config.yaml
n_layer: 8
vocab_size: 848
norm_eps: 1e-06
attn_scale: 0.247
lr_head: 0.0111
warmup_steps: 200
batch_tokens: 16384
Each number is 50 + 12 x the weight over its row's rms, rounded and kept within 0 to 99. Layers, rows and columns count from 0. The size before them is the row's rms in percent of the matrix's.

# layer 3 MLP down (transposed), 512x96, rms 0.0254, rows 196-232, columns 0-95
108:53 44 60 47 66 59 54 44 57 42 42 49 68 69 53 32 34 63 52 81 56 45 35 62 57 39 60 49 44 64 67 26 51 43 55 60 44 60 48 71 57 28 51 63 50 52 53 57 59 52 47 57 39 23 51 53 43 42 41 42 38 53 46 46 44 81 36 50 51 40 47 64 38 57 51 65 48 58 76 50 69 50 53 50 60 76 38 39 44 47 52 72 55 73 76 38
109:63 62 47 49 66 49 47 50 64 67 53 30 50 46 59 49 63 57 58 58 50 43 50 38 73 55 45 46 53 72 31 47 64 53 32 60 67 45 46 58 68 49 45 61 57 71 62 44 70 45 53 37 72 44 68 35 30 66 51 28 57 56 72 44 44 37 49 42 58 37 37 76 32 64 43 52 53 65 52 54 44 59 58 70 66 57 53 61 60 46 52 53 43 38 53 16
109:60 62 59 65 47 38 60 39 53 42 57 52 47 46 73 55 47 46 35 36 34 49 56 57 34 49 46 45 44 68 30 42 61 57 34 56 40 40 55 60 56 48 44 55 50 55 40 54 31 64 51 32 42 68 69 35 17 53 34 32 59 57 53 44 44 56 63 41 52 58 41 57 50 48 63 63 61 38 68 71 35 44 34 49 09 51 52 29 62 58 50 53 55 59 44 26
101:57 57 38 36 56 54 36 49 58 55 39 54 44 41 22 70 40 63 38 20 65 41 42 49 59 47 65 61 65 66 50 50 53 57 54 38 62 38 36 12 65 57 38 44 52 51 36 50 58 38 58 55 40 52 46 35 50 43 83 52 43 39 40 40 55 54 32 31 43 48 43 43 39 36 53 48 58 56 40 37 52 42 50 44 46 70 79 43 61 49 58 27 60 50 62 57
105:57 51 40 70 78 41 58 55 48 62 55 66 50 38 76 61 60 60 55 49 49 60 39 57 63 63 46 58 40 58 48 39 46 46 50 63 29 48 54 60 59 52 55 48 68 64 30 59 63 45 25 55 33 54 45 66 43 52 54 46 28 40 33 52 36 56 44 37 54 35 72 59 48 45 43 37 61 56 51 24 77 69 58 72 28 43 63 45 53 63 67 58 61 56 51 54
109:50 29 23 55 33 43 48 44 43 49 40 63 35 68 38 53 42 39 44 43 25 45 56 39 39 57 31 44 62 43 52 36 39 44 42 52 58 41 34 63 67 39 55 58 40 66 43 70 59 36 42 69 23 52 34 57 39 64 68 46 67 66 66 43 33 42 38 69 63 40 57 42 41 60 57 59 58 62 53 50 47 46 49 35 65 68 71 70 54 42 55 32 53 43 52 52
106:49 52 64 58 48 38 46 38 39 34 32 33 68 46 32 64 21 41 47 48 54 50 54 66 48 51 73 47 69 48 67 47 41 42 45 48 36 46 58 59 46 59 47 83 60 54 46 54 46 72 43 38 60 26 61 35 51 75 36 36 59 51 56 30 47 45 63 53 55 66 41 47 36 59 39 55 68 40 61 55 29 55 49 50 26 32 45 43 42 63 55 46 55 67 39 46
117:73 38 38 56 32 56 42 43 59 70 60 60 38 48 52 42 45 77 56 49 86 44 47 50 40 62 45 33 48 61 28 29 40 38 43 40 39 67 53 42 48 56 55 52 54 60 63 36 52 64 59 32 64 34 39 55 58 29 59 57 55 53 44 50 54 38 58 52 36 39 64 47 63 38 67 53 32 77 44 36 45 32 48 58 48 66 42 45 53 54 61 48 56 54 20 49
102:47 57 59 49 48 62 42 33 42 52 36 48 39 42 51 62 51 59 56 70 52 24 41 52 30 35 78 40 57 70 43 60 46 48 58 64 58 33 60 55 79 62 58 36 25 32 47 67 64 36 49 37 61 35 45 51 42 79 53 61 64 45 59 59 46 67 45 48 40 32 36 45 52 44 61 53 62 43 49 40 36 39 41 32 36 57 68 49 56 50 24 55 48 61 56 44
096:62 52 55 58 59 27 44 53 58 44 56 47 59 45 46 40 46 26 49 49 61 40 50 61 41 25 75 64 25 44 39 39 32 26 42 61 46 52 27 42 27 61 28 49 51 42 59 43 41 31 42 49 36 64 44 64 46 40 42 51 49 53 54 40 55 54 42 29 54 58 45 50 57 45 48 19 58 28 44 70 35 52 44 47 61 59 68 71 63 42 58 44 37 60 60 42
079:42 41 33 51 51 74 73 61 68 43 47 34 38 58 38 43 38 51 51 63 51 50 31 58 35 24 28 40 56 37 44 59 42 49 50 46 54 48 42 37 57 50 39 58 41 55 68 51 77 65 71 51 54 70 27 42 52 55 49 52 50 74 48 41 67 41 64 66 46 72 48 37 46 51 40 55 28 36 70 42 70 63 44 49 51 57 44 39 45 46 44 42 44 52 72 32
079:31 54 53 22 44 65 47 44 61 62 46 42 36 76 39 49 24 34 23 46 57 40 58 50 61 57 53 78 33 48 71 54 57 46 31 71 42 51 51 44 51 42 53 66 47 48 33 44 43 78 43 52 66 48 56 30 51 51 54 57 31 44 38 55 27 36 46 56 58 48 33 53 48 45 50 64 59 54 37 39 47 55 44 36 57 45 63 42 73 64 47 41 40 38 42 57
108:60 40 36 50 53 40 62 30 32 41 57 40 36 67 47 47 35 58 50 46 42 37 50 63 59 62 61 55 52 70 31 69 40 49 29 40 59 66 25 57 46 35 53 39 34 53 50 58 47 77 36 28 65 63 48 68 65 67 52 40 46 65 49 49 39 47 54 43 56 63 53 31 69 44 53 50 51 44 42 52 43 30 58 68 65 47 48 15 50 53 70 40 49 42 48 55
079:33 49 22 51 37 62 69 26 55 23 64 39 60 52 48 28 59 50 53 42 31 44 57 53 47 50 67 47 38 69 60 55 31 48 42 51 48 47 40 56 53 43 62 41 55 40 48 32 47 64 64 51 42 40 36 51 60 54 71 43 51 46 61 69 46 43 48 70 44 46 44 58 38 45 81 57 33 59 43 55 45 59 42 45 57 30 77 30 24 35 40 57 49 55 47 40
097:75 26 40 27 34 58 37 57 44 45 43 36 49 50 38 45 60 61 60 41 39 81 27 48 55 52 48 49 51 59 43 27 63 52 51 36 34 53 64 33 42 61 49 28 49 62 19 54 28 41 60 38 31 56 51 56 46 30 56 60 52 56 40 49 46 53 49 31 53 47 62 60 35 59 19 43 37 49 45 44 56 36 58 54 50 47 47 47 49 59 73 52 49 37 57 56
115:32 43 49 45 42 46 74 66 44 49 73 44 55 69 47 49 29 49 66 54 42 60 47 48 38 52 57 63 58 42 64 57 50 69 46 56 50 46 53 57 30 47 48 45 49 44 64 43 60 77 47 57 62 60 54 42 47 48 73 41 32 49 73 49 40 74 48 55 60 55 18 60 48 53 57 37 31 56 59 58 56 39 31 27 44 60 44 74 34 30 43 38 45 58 55 28
104:45 43 52 50 72 47 57 37 60 32 56 57 59 45 66 44 59 47 49 47 35 44 45 39 62 51 56 49 36 38 70 41 59 61 28 66 56 35 33 51 12 58 47 37 42 58 51 42 53 44 57 48 45 67 60 52 67 63 61 51 43 42 65 44 49 62 78 41 39 51 70 46 37 45 56 47 65 25 64 22 67 43 37 36 55 63 62 39 30 45 60 67 54 61 46 43
105:28 63 44 61 38 40 64 17 44 45 51 34 52 37 68 66 59 44 47 48 41 54 54 56 53 54 58 55 55 76 61 53 36 47 48 35 38 64 59 62 61 50 42 56 45 25 42 59 41 62 62 52 39 42 57 49 64 68 47 34 41 52 53 41 71 58 36 47 40 37 69 71 67 30 44 47 63 67 61 64 43 74 55 45 59 51 44 37 23 41 58 34 44 44 40 62
116:48 39 48 50 61 31 54 56 43 59 51 42 40 59 44 58 41 64 51 55 36 54 65 46 56 53 52 64 53 25 31 49 45 32 08 69 53 71 61 39 43 73 36 57 66 73 53 58 58 42 63 38 34 49 38 49 42 30 50 55 50 48 50 14 33 52 61 60 55 53 59 47 70 51 72 42 43 49 49 36 44 51 48 55 36 54 42 33 48 44 52 58 52 56 61 70
104:64 55 52 47 43 60 41 42 56 59 51 36 80 46 46 36 29 51 48 59 59 44 49 66 18 30 51 43 55 44 69 50 34 45 60 39 67 69 35 54 53 56 57 68 69 62 30 64 62 31 67 75 44 35 50 25 51 62 44 55 51 40 47 53 44 48 46 42 55 35 60 37 58 68 26 45 30 48 56 41 62 58 38 56 62 49 49 52 40 37 47 43 43 62 58 35
090:48 58 26 53 49 61 73 61 54 35 57 56 57 39 34 57 43 62 51 57 43 38 54 66 52 65 56 56 46 42 46 60 65 46 41 49 42 62 54 60 32 51 55 33 62 49 45 51 54 45 63 46 65 45 63 37 39 39 46 37 42 58 07 50 61 43 57 41 56 37 25 49 52 62 42 44 26 51 26 45 67 33 32 23 58 72 47 42 58 38 66 39 63 39 48 58
088:57 53 48 35 47 60 73 57 47 55 39 42 60 57 44 72 57 65 67 51 55 20 47 71 36 53 58 39 54 45 55 43 39 55 58 36 54 70 41 77 62 33 49 67 44 64 44 30 51 48 40 52 45 46 74 45 66 49 65 49 70 78 55 50 42 62 36 45 35 56 58 46 53 55 57 66 51 30 42 57 81 58 47 55 40 54 48 32 46 42 53 49 72 34 48 49
106:45 47 51 39 25 49 54 44 39 62 56 52 55 37 59 43 42 68 39 19 42 63 53 45 26 44 69 44 41 51 42 46 62 49 47 49 17 42 39 35 58 39 57 67 42 57 50 54 43 36 57 51 36 62 66 50 49 56 33 80 35 20 49 48 38 66 35 70 39 54 55 44 53 56 31 39 59 57 40 63 44 42 37 68 59 53 58 31 44 46 38 42 49 49 66 55
102:55 53 64 53 46 46 62 43 37 18 46 65 39 72 55 48 52 65 53 38 30 30 40 70 41 72 59 37 51 53 46 54 47 45 40 66 42 47 49 38 55 71 59 52 43 48 43 60 51 51 56 51 47 69 52 73 33 50 36 35 49 65 70 58 46 60 49 58 66 72 58 53 56 45 52 33 60 54 43 67 31 54 55 27 67 53 39 64 64 74 42 70 50 38 37 54
107:53 46 35 55 40 71 43 27 56 47 36 48 59 62 76 61 28 53 28 42 43 56 45 49 49 50 45 60 43 62 46 41 49 46 60 53 36 53 76 48 53 58 65 48 47 21 44 43 51 47 47 51 63 52 55 71 50 45 70 61 33 69 41 39 52 47 32 47 48 55 24 52 75 52 58 62 33 48 65 62 63 51 47 66 68 66 71 23 53 67 51 54 65 60 55 51
097:47 51 49 58 33 42 46 48 63 50 34 37 49 53 32 32 38 48 36 45 76 40 46 40 53 49 31 47 61 66 48 56 47 23 54 52 55 36 32 46 22 40 51 49 64 56 28 53 50 32 72 29 37 72 58 47 64 37 42 41 50 42 38 36 32 54 38 52 46 50 49 63 50 68 70 47 44 60 66 34 69 43 50 39 68 46 43 54 36 48 54 80 63 50 49 51
098:48 42 40 59 48 52 34 30 58 54 50 42 53 47 53 37 41 32 61 57 43 45 54 68 31 66 35 39 49 55 46 66 46 49 26 42 73 54 40 38 74 41 81 49 45 32 49 66 44 37 54 44 51 53 34 60 62 64 36 57 40 68 42 50 43 57 47 55 37 45 56 77 32 68 32 63 54 54 48 58 43 67 83 58 51 65 48 49 45 49 59 63 58 33 37 58
097:69 58 56 33 57 42 51 55 64 46 64 32 61 44 34 64 46 49 34 44 54 72 51 49 44 66 50 44 24 72 46 52 55 65 56 63 80 40 48 53 64 62 46 53 55 40 66 80 55 43 44 59 26 52 54 43 39 50 44 37 75 37 69 56 46 63 61 44 50 73 46 52 19 66 54 54 50 47 57 49 43 52 39 40 43 36 59 28 54 60 54 49 67 48 52 62
106:35 41 43 62 76 38 58 65 27 57 47 53 44 68 57 40 40 44 29 55 58 61 51 64 44 43 54 72 46 55 60 37 57 74 65 49 43 59 40 35 63 67 14 65 55 61 32 65 35 56 69 74 61 51 57 44 49 51 44 42 51 38 39 60 53 49 53 49 62 44 55 65 37 59 52 48 72 59 32 53 35 48 45 60 56 44 51 53 40 48 64 49 38 77 41 44
098:40 59 43 35 45 51 58 52 49 38 40 34 49 47 43 36 45 63 50 48 53 44 75 54 47 49 61 69 66 33 61 55 43 59 41 32 20 54 60 39 34 51 44 38 29 66 65 51 58 41 29 45 29 57 31 61 38 66 57 37 42 54 44 50 67 50 66 43 65 44 34 59 48 34 74 49 42 51 54 56 31 51 21 62 59 42 23 47 54 50 34 44 49 58 40 68
099:53 45 48 33 38 66 34 37 36 46 44 41 48 28 48 71 36 49 52 47 34 45 64 71 66 50 59 48 71 60 80 29 54 53 53 56 38 59 46 43 53 54 78 29 47 64 46 59 51 48 60 39 58 61 29 47 61 47 53 53 23 52 33 60 55 36 46 63 63 41 55 56 61 54 58 69 62 46 51 43 54 36 41 49 78 54 40 24 63 36 46 48 47 58 54 42
096:52 45 51 66 18 37 48 54 62 61 41 37 51 52 46 54 46 64 67 48 53 39 50 64 67 28 54 46 55 72 72 50 41 53 69 38 52 61 53 57 58 48 53 39 45 37 59 60 63 58 35 33 52 82 44 27 49 65 50 47 49 42 38 52 55 52 53 51 54 55 27 57 53 46 43 42 50 49 26 49 74 59 60 38 62 39 30 58 77 26 35 39 59 56 60 42
092:57 31 55 56 59 36 48 51 52 45 51 60 44 73 50 59 42 56 73 34 55 54 32 34 53 63 50 51 55 50 63 66 37 38 51 70 41 63 65 48 47 61 39 50 21 48 46 41 60 50 38 37 41 57 49 57 51 46 46 45 61 71 71 68 31 34 28 61 57 46 55 72 55 50 16 61 50 53 48 51 57 42 47 65 21 55 34 27 53 41 54 46 60 52 71 57
109:27 31 65 37 46 46 17 52 62 36 53 61 48 33 36 56 75 39 62 34 72 52 46 45 40 40 51 40 60 56 43 41 37 67 61 69 47 69 43 41 58 55 52 63 42 40 32 52 46 68 50 30 53 48 52 31 62 70 61 61 54 51 62 52 41 40 61 42 48 46 47 51 67 54 53 52 43 48 45 65 32 28 25 54 61 49 60 38 63 47 39 23 47 51 41 50
096:46 34 47 38 26 59 52 51 42 39 53 59 25 48 44 40 51 57 35 50 63 55 52 39 54 39 58 57 31 66 53 25 61 64 63 63 58 49 43 51 55 33 61 32 23 28 37 56 66 56 34 52 51 42 39 55 41 48 51 59 39 37 64 46 32 49 69 33 38 52 37 49 34 44 58 33 27 56 38 52 22 73 45 47 43 57 65 40 61 56 54 55 49 44 61 70
108:36 56 55 37 56 59 53 55 63 43 53 62 32 52 47 49 57 61 37 37 43 57 40 62 43 34 42 59 44 52 52 46 31 45 63 56 45 40 42 53 69 72 15 65 54 45 30 46 54 43 49 55 67 42 59 38 51 41 59 53 94 60 35 57 45 35 43 36 61 53 57 64 57 46 58 57 42 59 67 53 65 46 36 53 37 51 58 43 57 31 39 47 16 62 42 32
100:57 39 35 27 40 57 28 51 30 55 23 53 51 27 42 48 49 51 75 48 64 41 38 64 65 54 36 58 70 49 57 79 66 39 36 31 43 49 51 36 40 39 51 38 36 68 44 36 63 43 47 36 45 45 56 62 60 52 49 57 72 37 59 75 56 57 41 53 67 61 68 61 52 54 71 55 50 50 60 51 63 45 48 47 43 61 45 61 57 67 54 47 62 44 55 64
# layer 3 MLP up, 512x96, rms 0.143, rows 197-232, columns 0-95
101:29 68 58 45 50 65 47 33 63 36 42 38 57 43 27 60 49 69 33 70 50 64 61 46 75 57 55 58 53 54 47 49 45 55 52 29 69 39 53 63 58 48 43 43 60 38 67 49 56 54 59 16 60 51 32 40 60 36 84 42 48 56 53 33 39 53 60 47 46 54 27 59 59 67 54 36 48 64 48 56 46 43 72 49 64 50 63 63 56 46 51 44 56 33 48 35
104:37 49 85 49 71 40 43 31 31 37 45 23 38 36 49 31 56 53 51 46 37 66 50 35 55 44 49 58 52 40 53 55 65 64 32 42 60 47 57 54 31 66 27 57 54 54 52 72 46 50 58 48 39 63 60 49 69 46 63 43 42 55 44 60 49 35 54 78 53 33 50 56 65 57 48 37 28 47 61 53 27 52 37 41 55 38 35 38 37 63 58 61 42 64 52 54
101:43 53 48 39 53 64 43 36 51 53 46 51 39 47 38 69 48 42 45 42 75 63 47 43 67 35 69 43 58 65 59 50 46 77 65 36 49 58 29 33 55 56 43 48 44 51 57 29 65 30 71 40 44 63 36 27 51 55 79 39 37 53 50 47 85 47 27 29 63 37 54 40 47 43 55 44 41 45 61 58 45 50 28 57 44 54 57 35 46 42 46 49 42 53 60 61
091:47 57 51 58 43 51 33 70 54 55 45 62 51 47 38 31 89 68 34 56 42 53 36 49 52 45 43 42 40 45 27 54 33 63 59 54 78 46 56 56 35 47 27 48 54 65 31 58 43 62 55 53 48 43 40 51 56 32 59 38 37 59 63 58 49 51 39 58 44 39 42 50 55 25 57 58 49 27 56 34 65 63 52 53 28 42 66 53 47 27 27 51 51 43 29 45
103:78 60 41 34 48 63 36 44 36 48 45 42 41 47 43 63 60 61 25 50 45 56 71 29 31 47 39 53 69 51 27 51 47 32 54 54 53 47 44 66 74 63 54 48 46 50 73 70 52 46 78 31 47 47 39 52 67 66 66 33 69 54 65 40 46 61 48 62 55 34 56 55 54 40 55 63 45 66 51 60 31 47 33 46 46 59 52 65 42 52 48 57 57 58 63 34
109:41 44 39 69 62 65 47 52 30 32 43 54 47 35 45 55 39 62 54 53 68 53 54 61 38 55 68 42 59 48 32 61 52 64 66 51 41 65 35 40 44 57 37 43 45 57 55 57 55 71 67 24 55 69 60 64 53 62 70 42 57 54 72 47 48 45 72 49 56 66 42 45 50 33 75 57 63 15 44 38 61 55 51 63 57 49 60 43 43 25 64 60 56 41 47 46
120:38 37 37 49 41 50 58 30 66 55 62 27 59 54 74 45 68 55 57 51 74 45 46 38 25 50 37 64 39 41 41 59 38 56 38 43 41 73 60 61 56 68 73 49 56 37 51 53 44 54 58 31 41 45 38 60 62 54 50 56 28 56 64 44 58 55 36 58 51 41 59 68 80 59 55 30 35 60 41 64 39 47 73 44 65 52 61 35 48 44 54 38 50 56 58 63
104:37 72 51 64 30 56 64 42 57 65 52 43 41 47 72 55 40 64 22 59 44 34 63 77 37 45 45 50 41 64 68 41 48 44 65 59 44 32 49 56 58 35 49 43 62 54 32 49 52 33 41 50 40 58 54 07 49 63 43 49 58 58 48 59 35 44 49 65 44 44 44 44 56 42 33 54 48 33 64 52 22 44 48 51 53 35 37 58 60 60 46 68 46 58 36 39
086:66 71 61 58 47 42 38 31 70 52 51 61 42 56 57 44 58 59 49 49 60 56 57 56 67 47 74 53 33 59 50 49 31 49 54 63 64 37 40 42 61 59 58 70 68 62 25 40 38 48 45 49 57 58 36 53 55 62 74 38 45 48 55 66 42 82 41 50 58 63 33 74 67 52 68 53 45 30 53 61 35 43 45 38 49 46 67 60 52 49 67 56 39 54 71 37
078:63 45 63 57 48 39 47 33 52 69 61 58 46 29 47 37 50 62 52 53 43 52 41 42 32 73 47 40 45 57 28 69 55 59 40 82 47 43 24 39 46 62 47 64 47 54 38 73 58 68 67 48 46 60 67 63 62 40 52 40 44 59 55 49 63 37 46 70 53 45 40 60 32 42 36 59 61 37 54 45 25 54 58 55 51 66 50 52 37 63 53 20 40 45 59 35
079:57 50 54 61 57 54 76 67 54 37 70 39 50 49 45 44 53 35 50 57 52 56 58 90 67 61 46 42 33 33 51 36 57 55 47 67 41 55 49 61 65 65 38 43 58 38 70 48 53 42 57 56 42 42 64 71 29 51 37 46 60 59 45 45 59 51 44 45 54 66 58 76 76 64 46 68 24 51 53 65 53 47 58 61 53 31 34 51 55 38 65 51 66 52 59 37
116:28 51 50 45 63 31 29 42 68 48 52 40 45 57 65 42 49 65 45 44 55 62 62 68 45 47 42 59 38 48 52 66 39 47 40 44 38 37 49 54 33 48 39 66 72 50 65 78 74 64 54 33 50 59 33 54 34 43 41 53 41 85 63 53 41 71 40 58 45 30 64 75 38 45 70 61 60 59 47 61 66 44 58 44 49 60 49 52 44 41 59 57 50 40 58 44
078:67 55 65 51 54 40 43 47 31 79 41 58 51 38 54 37 49 58 44 70 76 34 71 44 45 43 34 39 61 41 44 33 44 43 62 33 50 42 51 61 37 47 52 62 63 41 46 41 59 42 58 57 69 70 53 36 49 37 27 64 60 50 36 55 47 59 46 38 74 35 47 43 49 41 54 45 61 33 48 57 41 25 84 49 57 60 70 46 66 47 65 61 52 45 55 51
100:69 54 54 54 28 40 47 49 41 41 39 40 67 58 53 47 62 57 73 62 42 72 37 72 66 43 54 38 58 88 39 52 29 53 61 20 41 57 53 38 55 51 49 38 45 56 33 45 62 56 69 46 60 48 27 58 60 55 56 69 54 55 65 60 58 65 39 50 73 68 51 52 42 59 52 60 38 41 50 60 56 26 38 44 46 53 53 37 57 46 61 58 55 42 33 48
109:37 59 54 60 09 60 58 68 62 30 41 60 39 41 43 38 50 25 62 47 54 69 54 42 62 56 69 43 48 35 42 45 47 54 59 59 40 70 63 32 38 37 39 22 39 40 42 34 28 49 45 31 44 56 46 52 41 65 40 56 39 47 61 57 32 64 35 68 34 41 48 45 45 43 44 54 32 50 58 43 45 50 41 48 63 37 64 42 54 43 40 36 48 61 44 41
100:33 61 54 60 74 54 27 24 50 60 64 43 52 41 56 61 41 61 25 61 44 62 34 49 67 68 45 46 60 35 51 56 25 50 30 52 46 43 44 75 56 33 40 37 61 61 31 54 59 44 46 30 66 49 45 40 48 45 51 51 64 54 68 29 51 42 75 24 56 44 50 77 41 59 60 61 55 47 52 54 63 52 55 43 69 35 48 59 48 47 53 52 49 57 56 48
115:26 46 58 54 33 35 46 47 77 59 32 48 44 43 58 72 57 20 35 58 43 54 36 38 47 55 56 44 45 55 56 28 46 61 49 57 36 35 39 53 48 41 45 40 45 60 57 64 81 39 54 72 29 40 43 52 62 44 29 54 57 59 60 38 76 57 44 57 59 16 40 58 60 52 53 47 55 53 67 56 63 42 43 42 36 52 52 40 55 38 55 69 49 43 37 50
114:43 46 46 56 31 55 54 55 42 61 52 59 58 77 34 47 40 49 56 58 39 59 56 31 26 52 62 54 47 39 32 60 53 60 40 49 40 50 29 34 30 60 34 37 41 33 26 63 65 37 71 73 30 61 37 55 51 57 39 50 54 52 48 44 14 62 60 63 71 61 64 59 42 57 65 60 45 51 42 58 50 47 40 42 32 59 39 50 59 48 39 57 44 60 62 42
105:29 48 44 63 25 35 67 33 51 42 30 54 41 35 49 50 40 51 36 86 42 40 24 53 63 46 53 51 63 64 37 42 50 41 66 20 62 61 38 50 48 42 53 28 56 63 56 53 56 42 74 44 69 31 42 52 43 44 48 57 54 43 38 62 34 52 37 57 56 51 54 60 52 59 49 46 41 48 60 38 29 60 51 41 35 36 46 43 57 53 58 61 54 55 22 49
096:33 70 37 38 31 54 68 62 61 76 43 48 56 50 47 31 46 46 43 64 56 58 74 68 47 73 51 42 29 54 48 51 26 32 50 70 47 58 52 49 27 48 47 40 59 60 36 42 32 69 59 66 73 38 28 38 58 65 25 48 48 39 49 69 52 62 46 49 50 50 59 43 56 64 46 63 55 42 49 55 49 56 43 37 50 38 38 48 50 49 46 42 59 49 63 71
086:42 59 59 60 37 46 35 46 67 62 54 65 49 48 43 49 49 46 53 56 33 64 51 59 56 59 50 81 57 37 50 63 47 41 60 38 65 53 65 36 63 50 39 84 50 50 58 43 34 54 51 48 41 45 25 58 42 21 66 45 65 60 48 57 37 56 48 81 43 64 66 64 36 40 46 69 40 41 57 53 53 56 57 41 67 30 72 47 62 65 51 65 45 41 59 42
113:52 60 68 60 34 53 68 47 56 71 47 64 44 62 51 47 38 33 67 36 57 64 68 54 59 51 23 44 20 51 48 66 33 39 64 64 54 32 46 69 42 49 63 58 55 58 47 53 50 68 68 45 51 54 47 55 44 55 73 58 34 29 42 51 44 60 46 53 55 45 59 52 31 58 66 60 37 29 77 50 55 31 32 50 43 39 45 25 48 38 46 51 54 40 53 40
094:41 53 64 68 52 56 45 55 48 42 61 46 48 36 36 41 42 59 56 48 69 56 28 53 67 68 80 54 58 61 64 52 56 45 54 65 41 54 37 54 64 48 53 59 54 29 50 61 53 41 64 40 51 60 59 41 44 52 55 61 34 86 61 68 51 48 23 49 62 51 41 63 50 42 57 43 47 57 54 66 57 57 69 46 68 37 74 61 41 44 77 68 36 36 59 64
113:50 54 46 45 54 32 38 39 44 30 45 48 69 30 40 51 28 77 47 56 53 61 46 46 39 56 83 22 38 38 42 60 51 65 62 52 48 59 47 62 50 60 57 38 42 37 36 32 52 48 50 47 53 52 49 39 67 59 41 65 36 78 59 69 53 34 67 60 52 64 56 63 55 56 78 46 44 64 43 42 48 44 52 62 31 34 47 51 40 42 42 73 49 62 49 52
100:62 50 59 48 44 58 28 72 62 51 55 74 29 47 52 49 52 25 54 47 59 47 35 59 50 51 72 68 69 58 71 48 24 41 47 53 56 44 48 43 33 57 44 61 42 37 62 44 39 52 37 46 52 34 52 52 41 74 68 45 54 57 77 53 45 58 70 49 36 39 63 58 37 63 57 60 28 35 57 53 53 41 63 57 62 61 47 43 59 22 44 47 69 33 50 49
102:37 50 60 38 45 54 48 59 48 40 57 53 44 36 71 70 60 46 67 57 29 57 65 66 60 44 59 48 52 52 54 57 33 44 63 39 72 64 51 33 82 47 47 50 71 37 37 60 52 54 36 47 66 35 44 44 42 51 42 48 61 40 80 62 39 57 49 48 42 73 64 48 40 53 64 46 50 34 69 62 67 45 46 61 58 42 41 22 62 43 68 58 69 65 52 55
100:49 68 45 54 49 70 43 50 47 59 62 36 44 59 49 47 77 37 65 50 41 32 58 53 70 41 46 67 44 38 34 50 23 42 46 50 38 55 40 60 49 65 69 35 51 44 41 15 54 61 61 51 52 58 59 49 56 46 62 71 40 62 66 55 43 41 59 33 42 63 57 58 60 33 45 36 44 42 45 44 56 53 37 67 51 51 15 28 54 30 44 41 37 36 54 41
108:58 42 57 73 41 54 46 52 51 51 29 36 26 45 60 67 50 52 29 60 67 45 45 58 37 54 35 33 49 42 41 39 59 39 45 59 41 42 53 54 33 54 24 74 45 45 52 55 43 65 55 43 64 57 67 71 64 44 48 53 53 58 64 59 51 56 42 43 64 60 33 48 37 47 55 63 51 23 59 55 39 56 39 44 29 51 48 15 49 45 43 53 51 49 12 54
099:53 57 57 24 44 37 37 35 46 31 33 30 36 47 43 51 34 55 39 75 38 44 59 39 58 50 78 58 31 59 58 61 25 46 61 62 56 63 59 43 62 61 45 72 35 46 66 40 39 54 55 51 38 61 57 65 63 45 42 54 55 43 47 46 52 40 28 40 45 65 57 29 41 37 35 78 62 48 53 59 44 40 60 46 55 38 53 51 35 39 61 41 41 68 61 54
106:39 39 45 52 49 53 40 55 42 61 41 38 55 57 72 27 41 57 41 62 65 39 28 54 34 28 41 28 54 43 50 57 31 52 50 21 47 50 41 35 49 52 54 43 58 83 49 48 65 46 35 37 48 39 33 40 50 38 65 49 66 57 55 35 42 58 50 64 61 71 60 47 66 66 57 40 55 54 46 50 38 47 59 62 49 19 50 48 43 41 51 71 29 55 36 39
090:51 59 56 26 58 65 56 52 49 34 47 60 55 56 50 44 60 56 65 42 67 46 58 40 60 40 15 35 54 35 55 69 43 55 65 38 55 62 50 52 65 32 71 37 43 77 53 41 56 48 44 36 44 67 40 42 72 70 67 54 52 41 54 59 58 50 38 50 56 32 54 54 47 62 73 60 50 54 52 26 50 31 33 70 37 48 59 60 43 60 36 48 25 49 48 51
093:52 68 33 38 39 71 48 36 56 54 37 41 67 35 40 54 36 60 47 59 57 72 34 59 59 61 76 37 50 38 46 51 48 75 34 22 43 52 58 61 47 56 37 51 54 43 33 36 58 54 47 60 44 64 51 38 51 70 59 55 51 46 57 71 56 38 42 74 52 51 57 61 44 50 21 51 47 22 35 44 48 42 36 72 49 36 58 60 39 56 52 42 57 56 33 63
115:35 38 48 51 29 56 44 54 60 39 63 64 40 65 28 53 57 53 56 58 57 37 35 39 54 33 58 61 54 43 73 61 36 54 62 49 51 41 45 41 45 60 62 48 55 60 53 59 61 71 38 29 37 46 55 51 88 80 61 47 41 68 62 38 48 64 54 58 74 64 45 61 47 48 65 59 68 53 42 31 64 54 45 41 32 53 52 52 63 57 59 39 48 64 71 42
100:47 53 36 61 42 47 55 23 56 40 36 60 47 25 49 26 53 37 57 52 53 55 45 48 41 14 70 38 41 48 38 25 68 64 50 54 42 43 35 49 39 64 61 47 56 66 51 38 58 54 24 52 50 62 32 59 37 23 33 39 54 66 67 46 46 55 42 47 64 49 47 72 50 49 53 55 29 36 57 57 40 60 65 48 49 41 34 45 37 52 43 51 63 51 64 55
117:47 62 46 45 38 27 43 49 59 76 46 46 34 57 37 54 41 33 40 42 61 66 44 62 29 41 67 72 61 43 52 49 57 65 57 58 54 49 60 37 31 51 55 31 41 66 36 52 43 58 56 50 44 36 58 27 41 84 63 41 53 49 55 54 46 22 37 47 60 42 48 58 31 65 30 51 52 51 68 55 41 27 47 59 58 34 45 59 51 56 50 69 33 66 46 48
102:44 31 38 58 46 67 53 48 51 56 55 47 56 25 45 51 62 36 61 50 64 51 48 51 64 72 53 47 52 53 45 44 49 18 31 31 48 45 52 40 44 37 52 47 51 60 59 42 29 56 55 21 38 45 41 34 62 72 54 40 58 48 52 43 52 48 32 33 66 46 57 71 47 68 66 49 43 37 38 65 38 57 50 63 69 54 53 67 22 45 52 61 39 55 56 82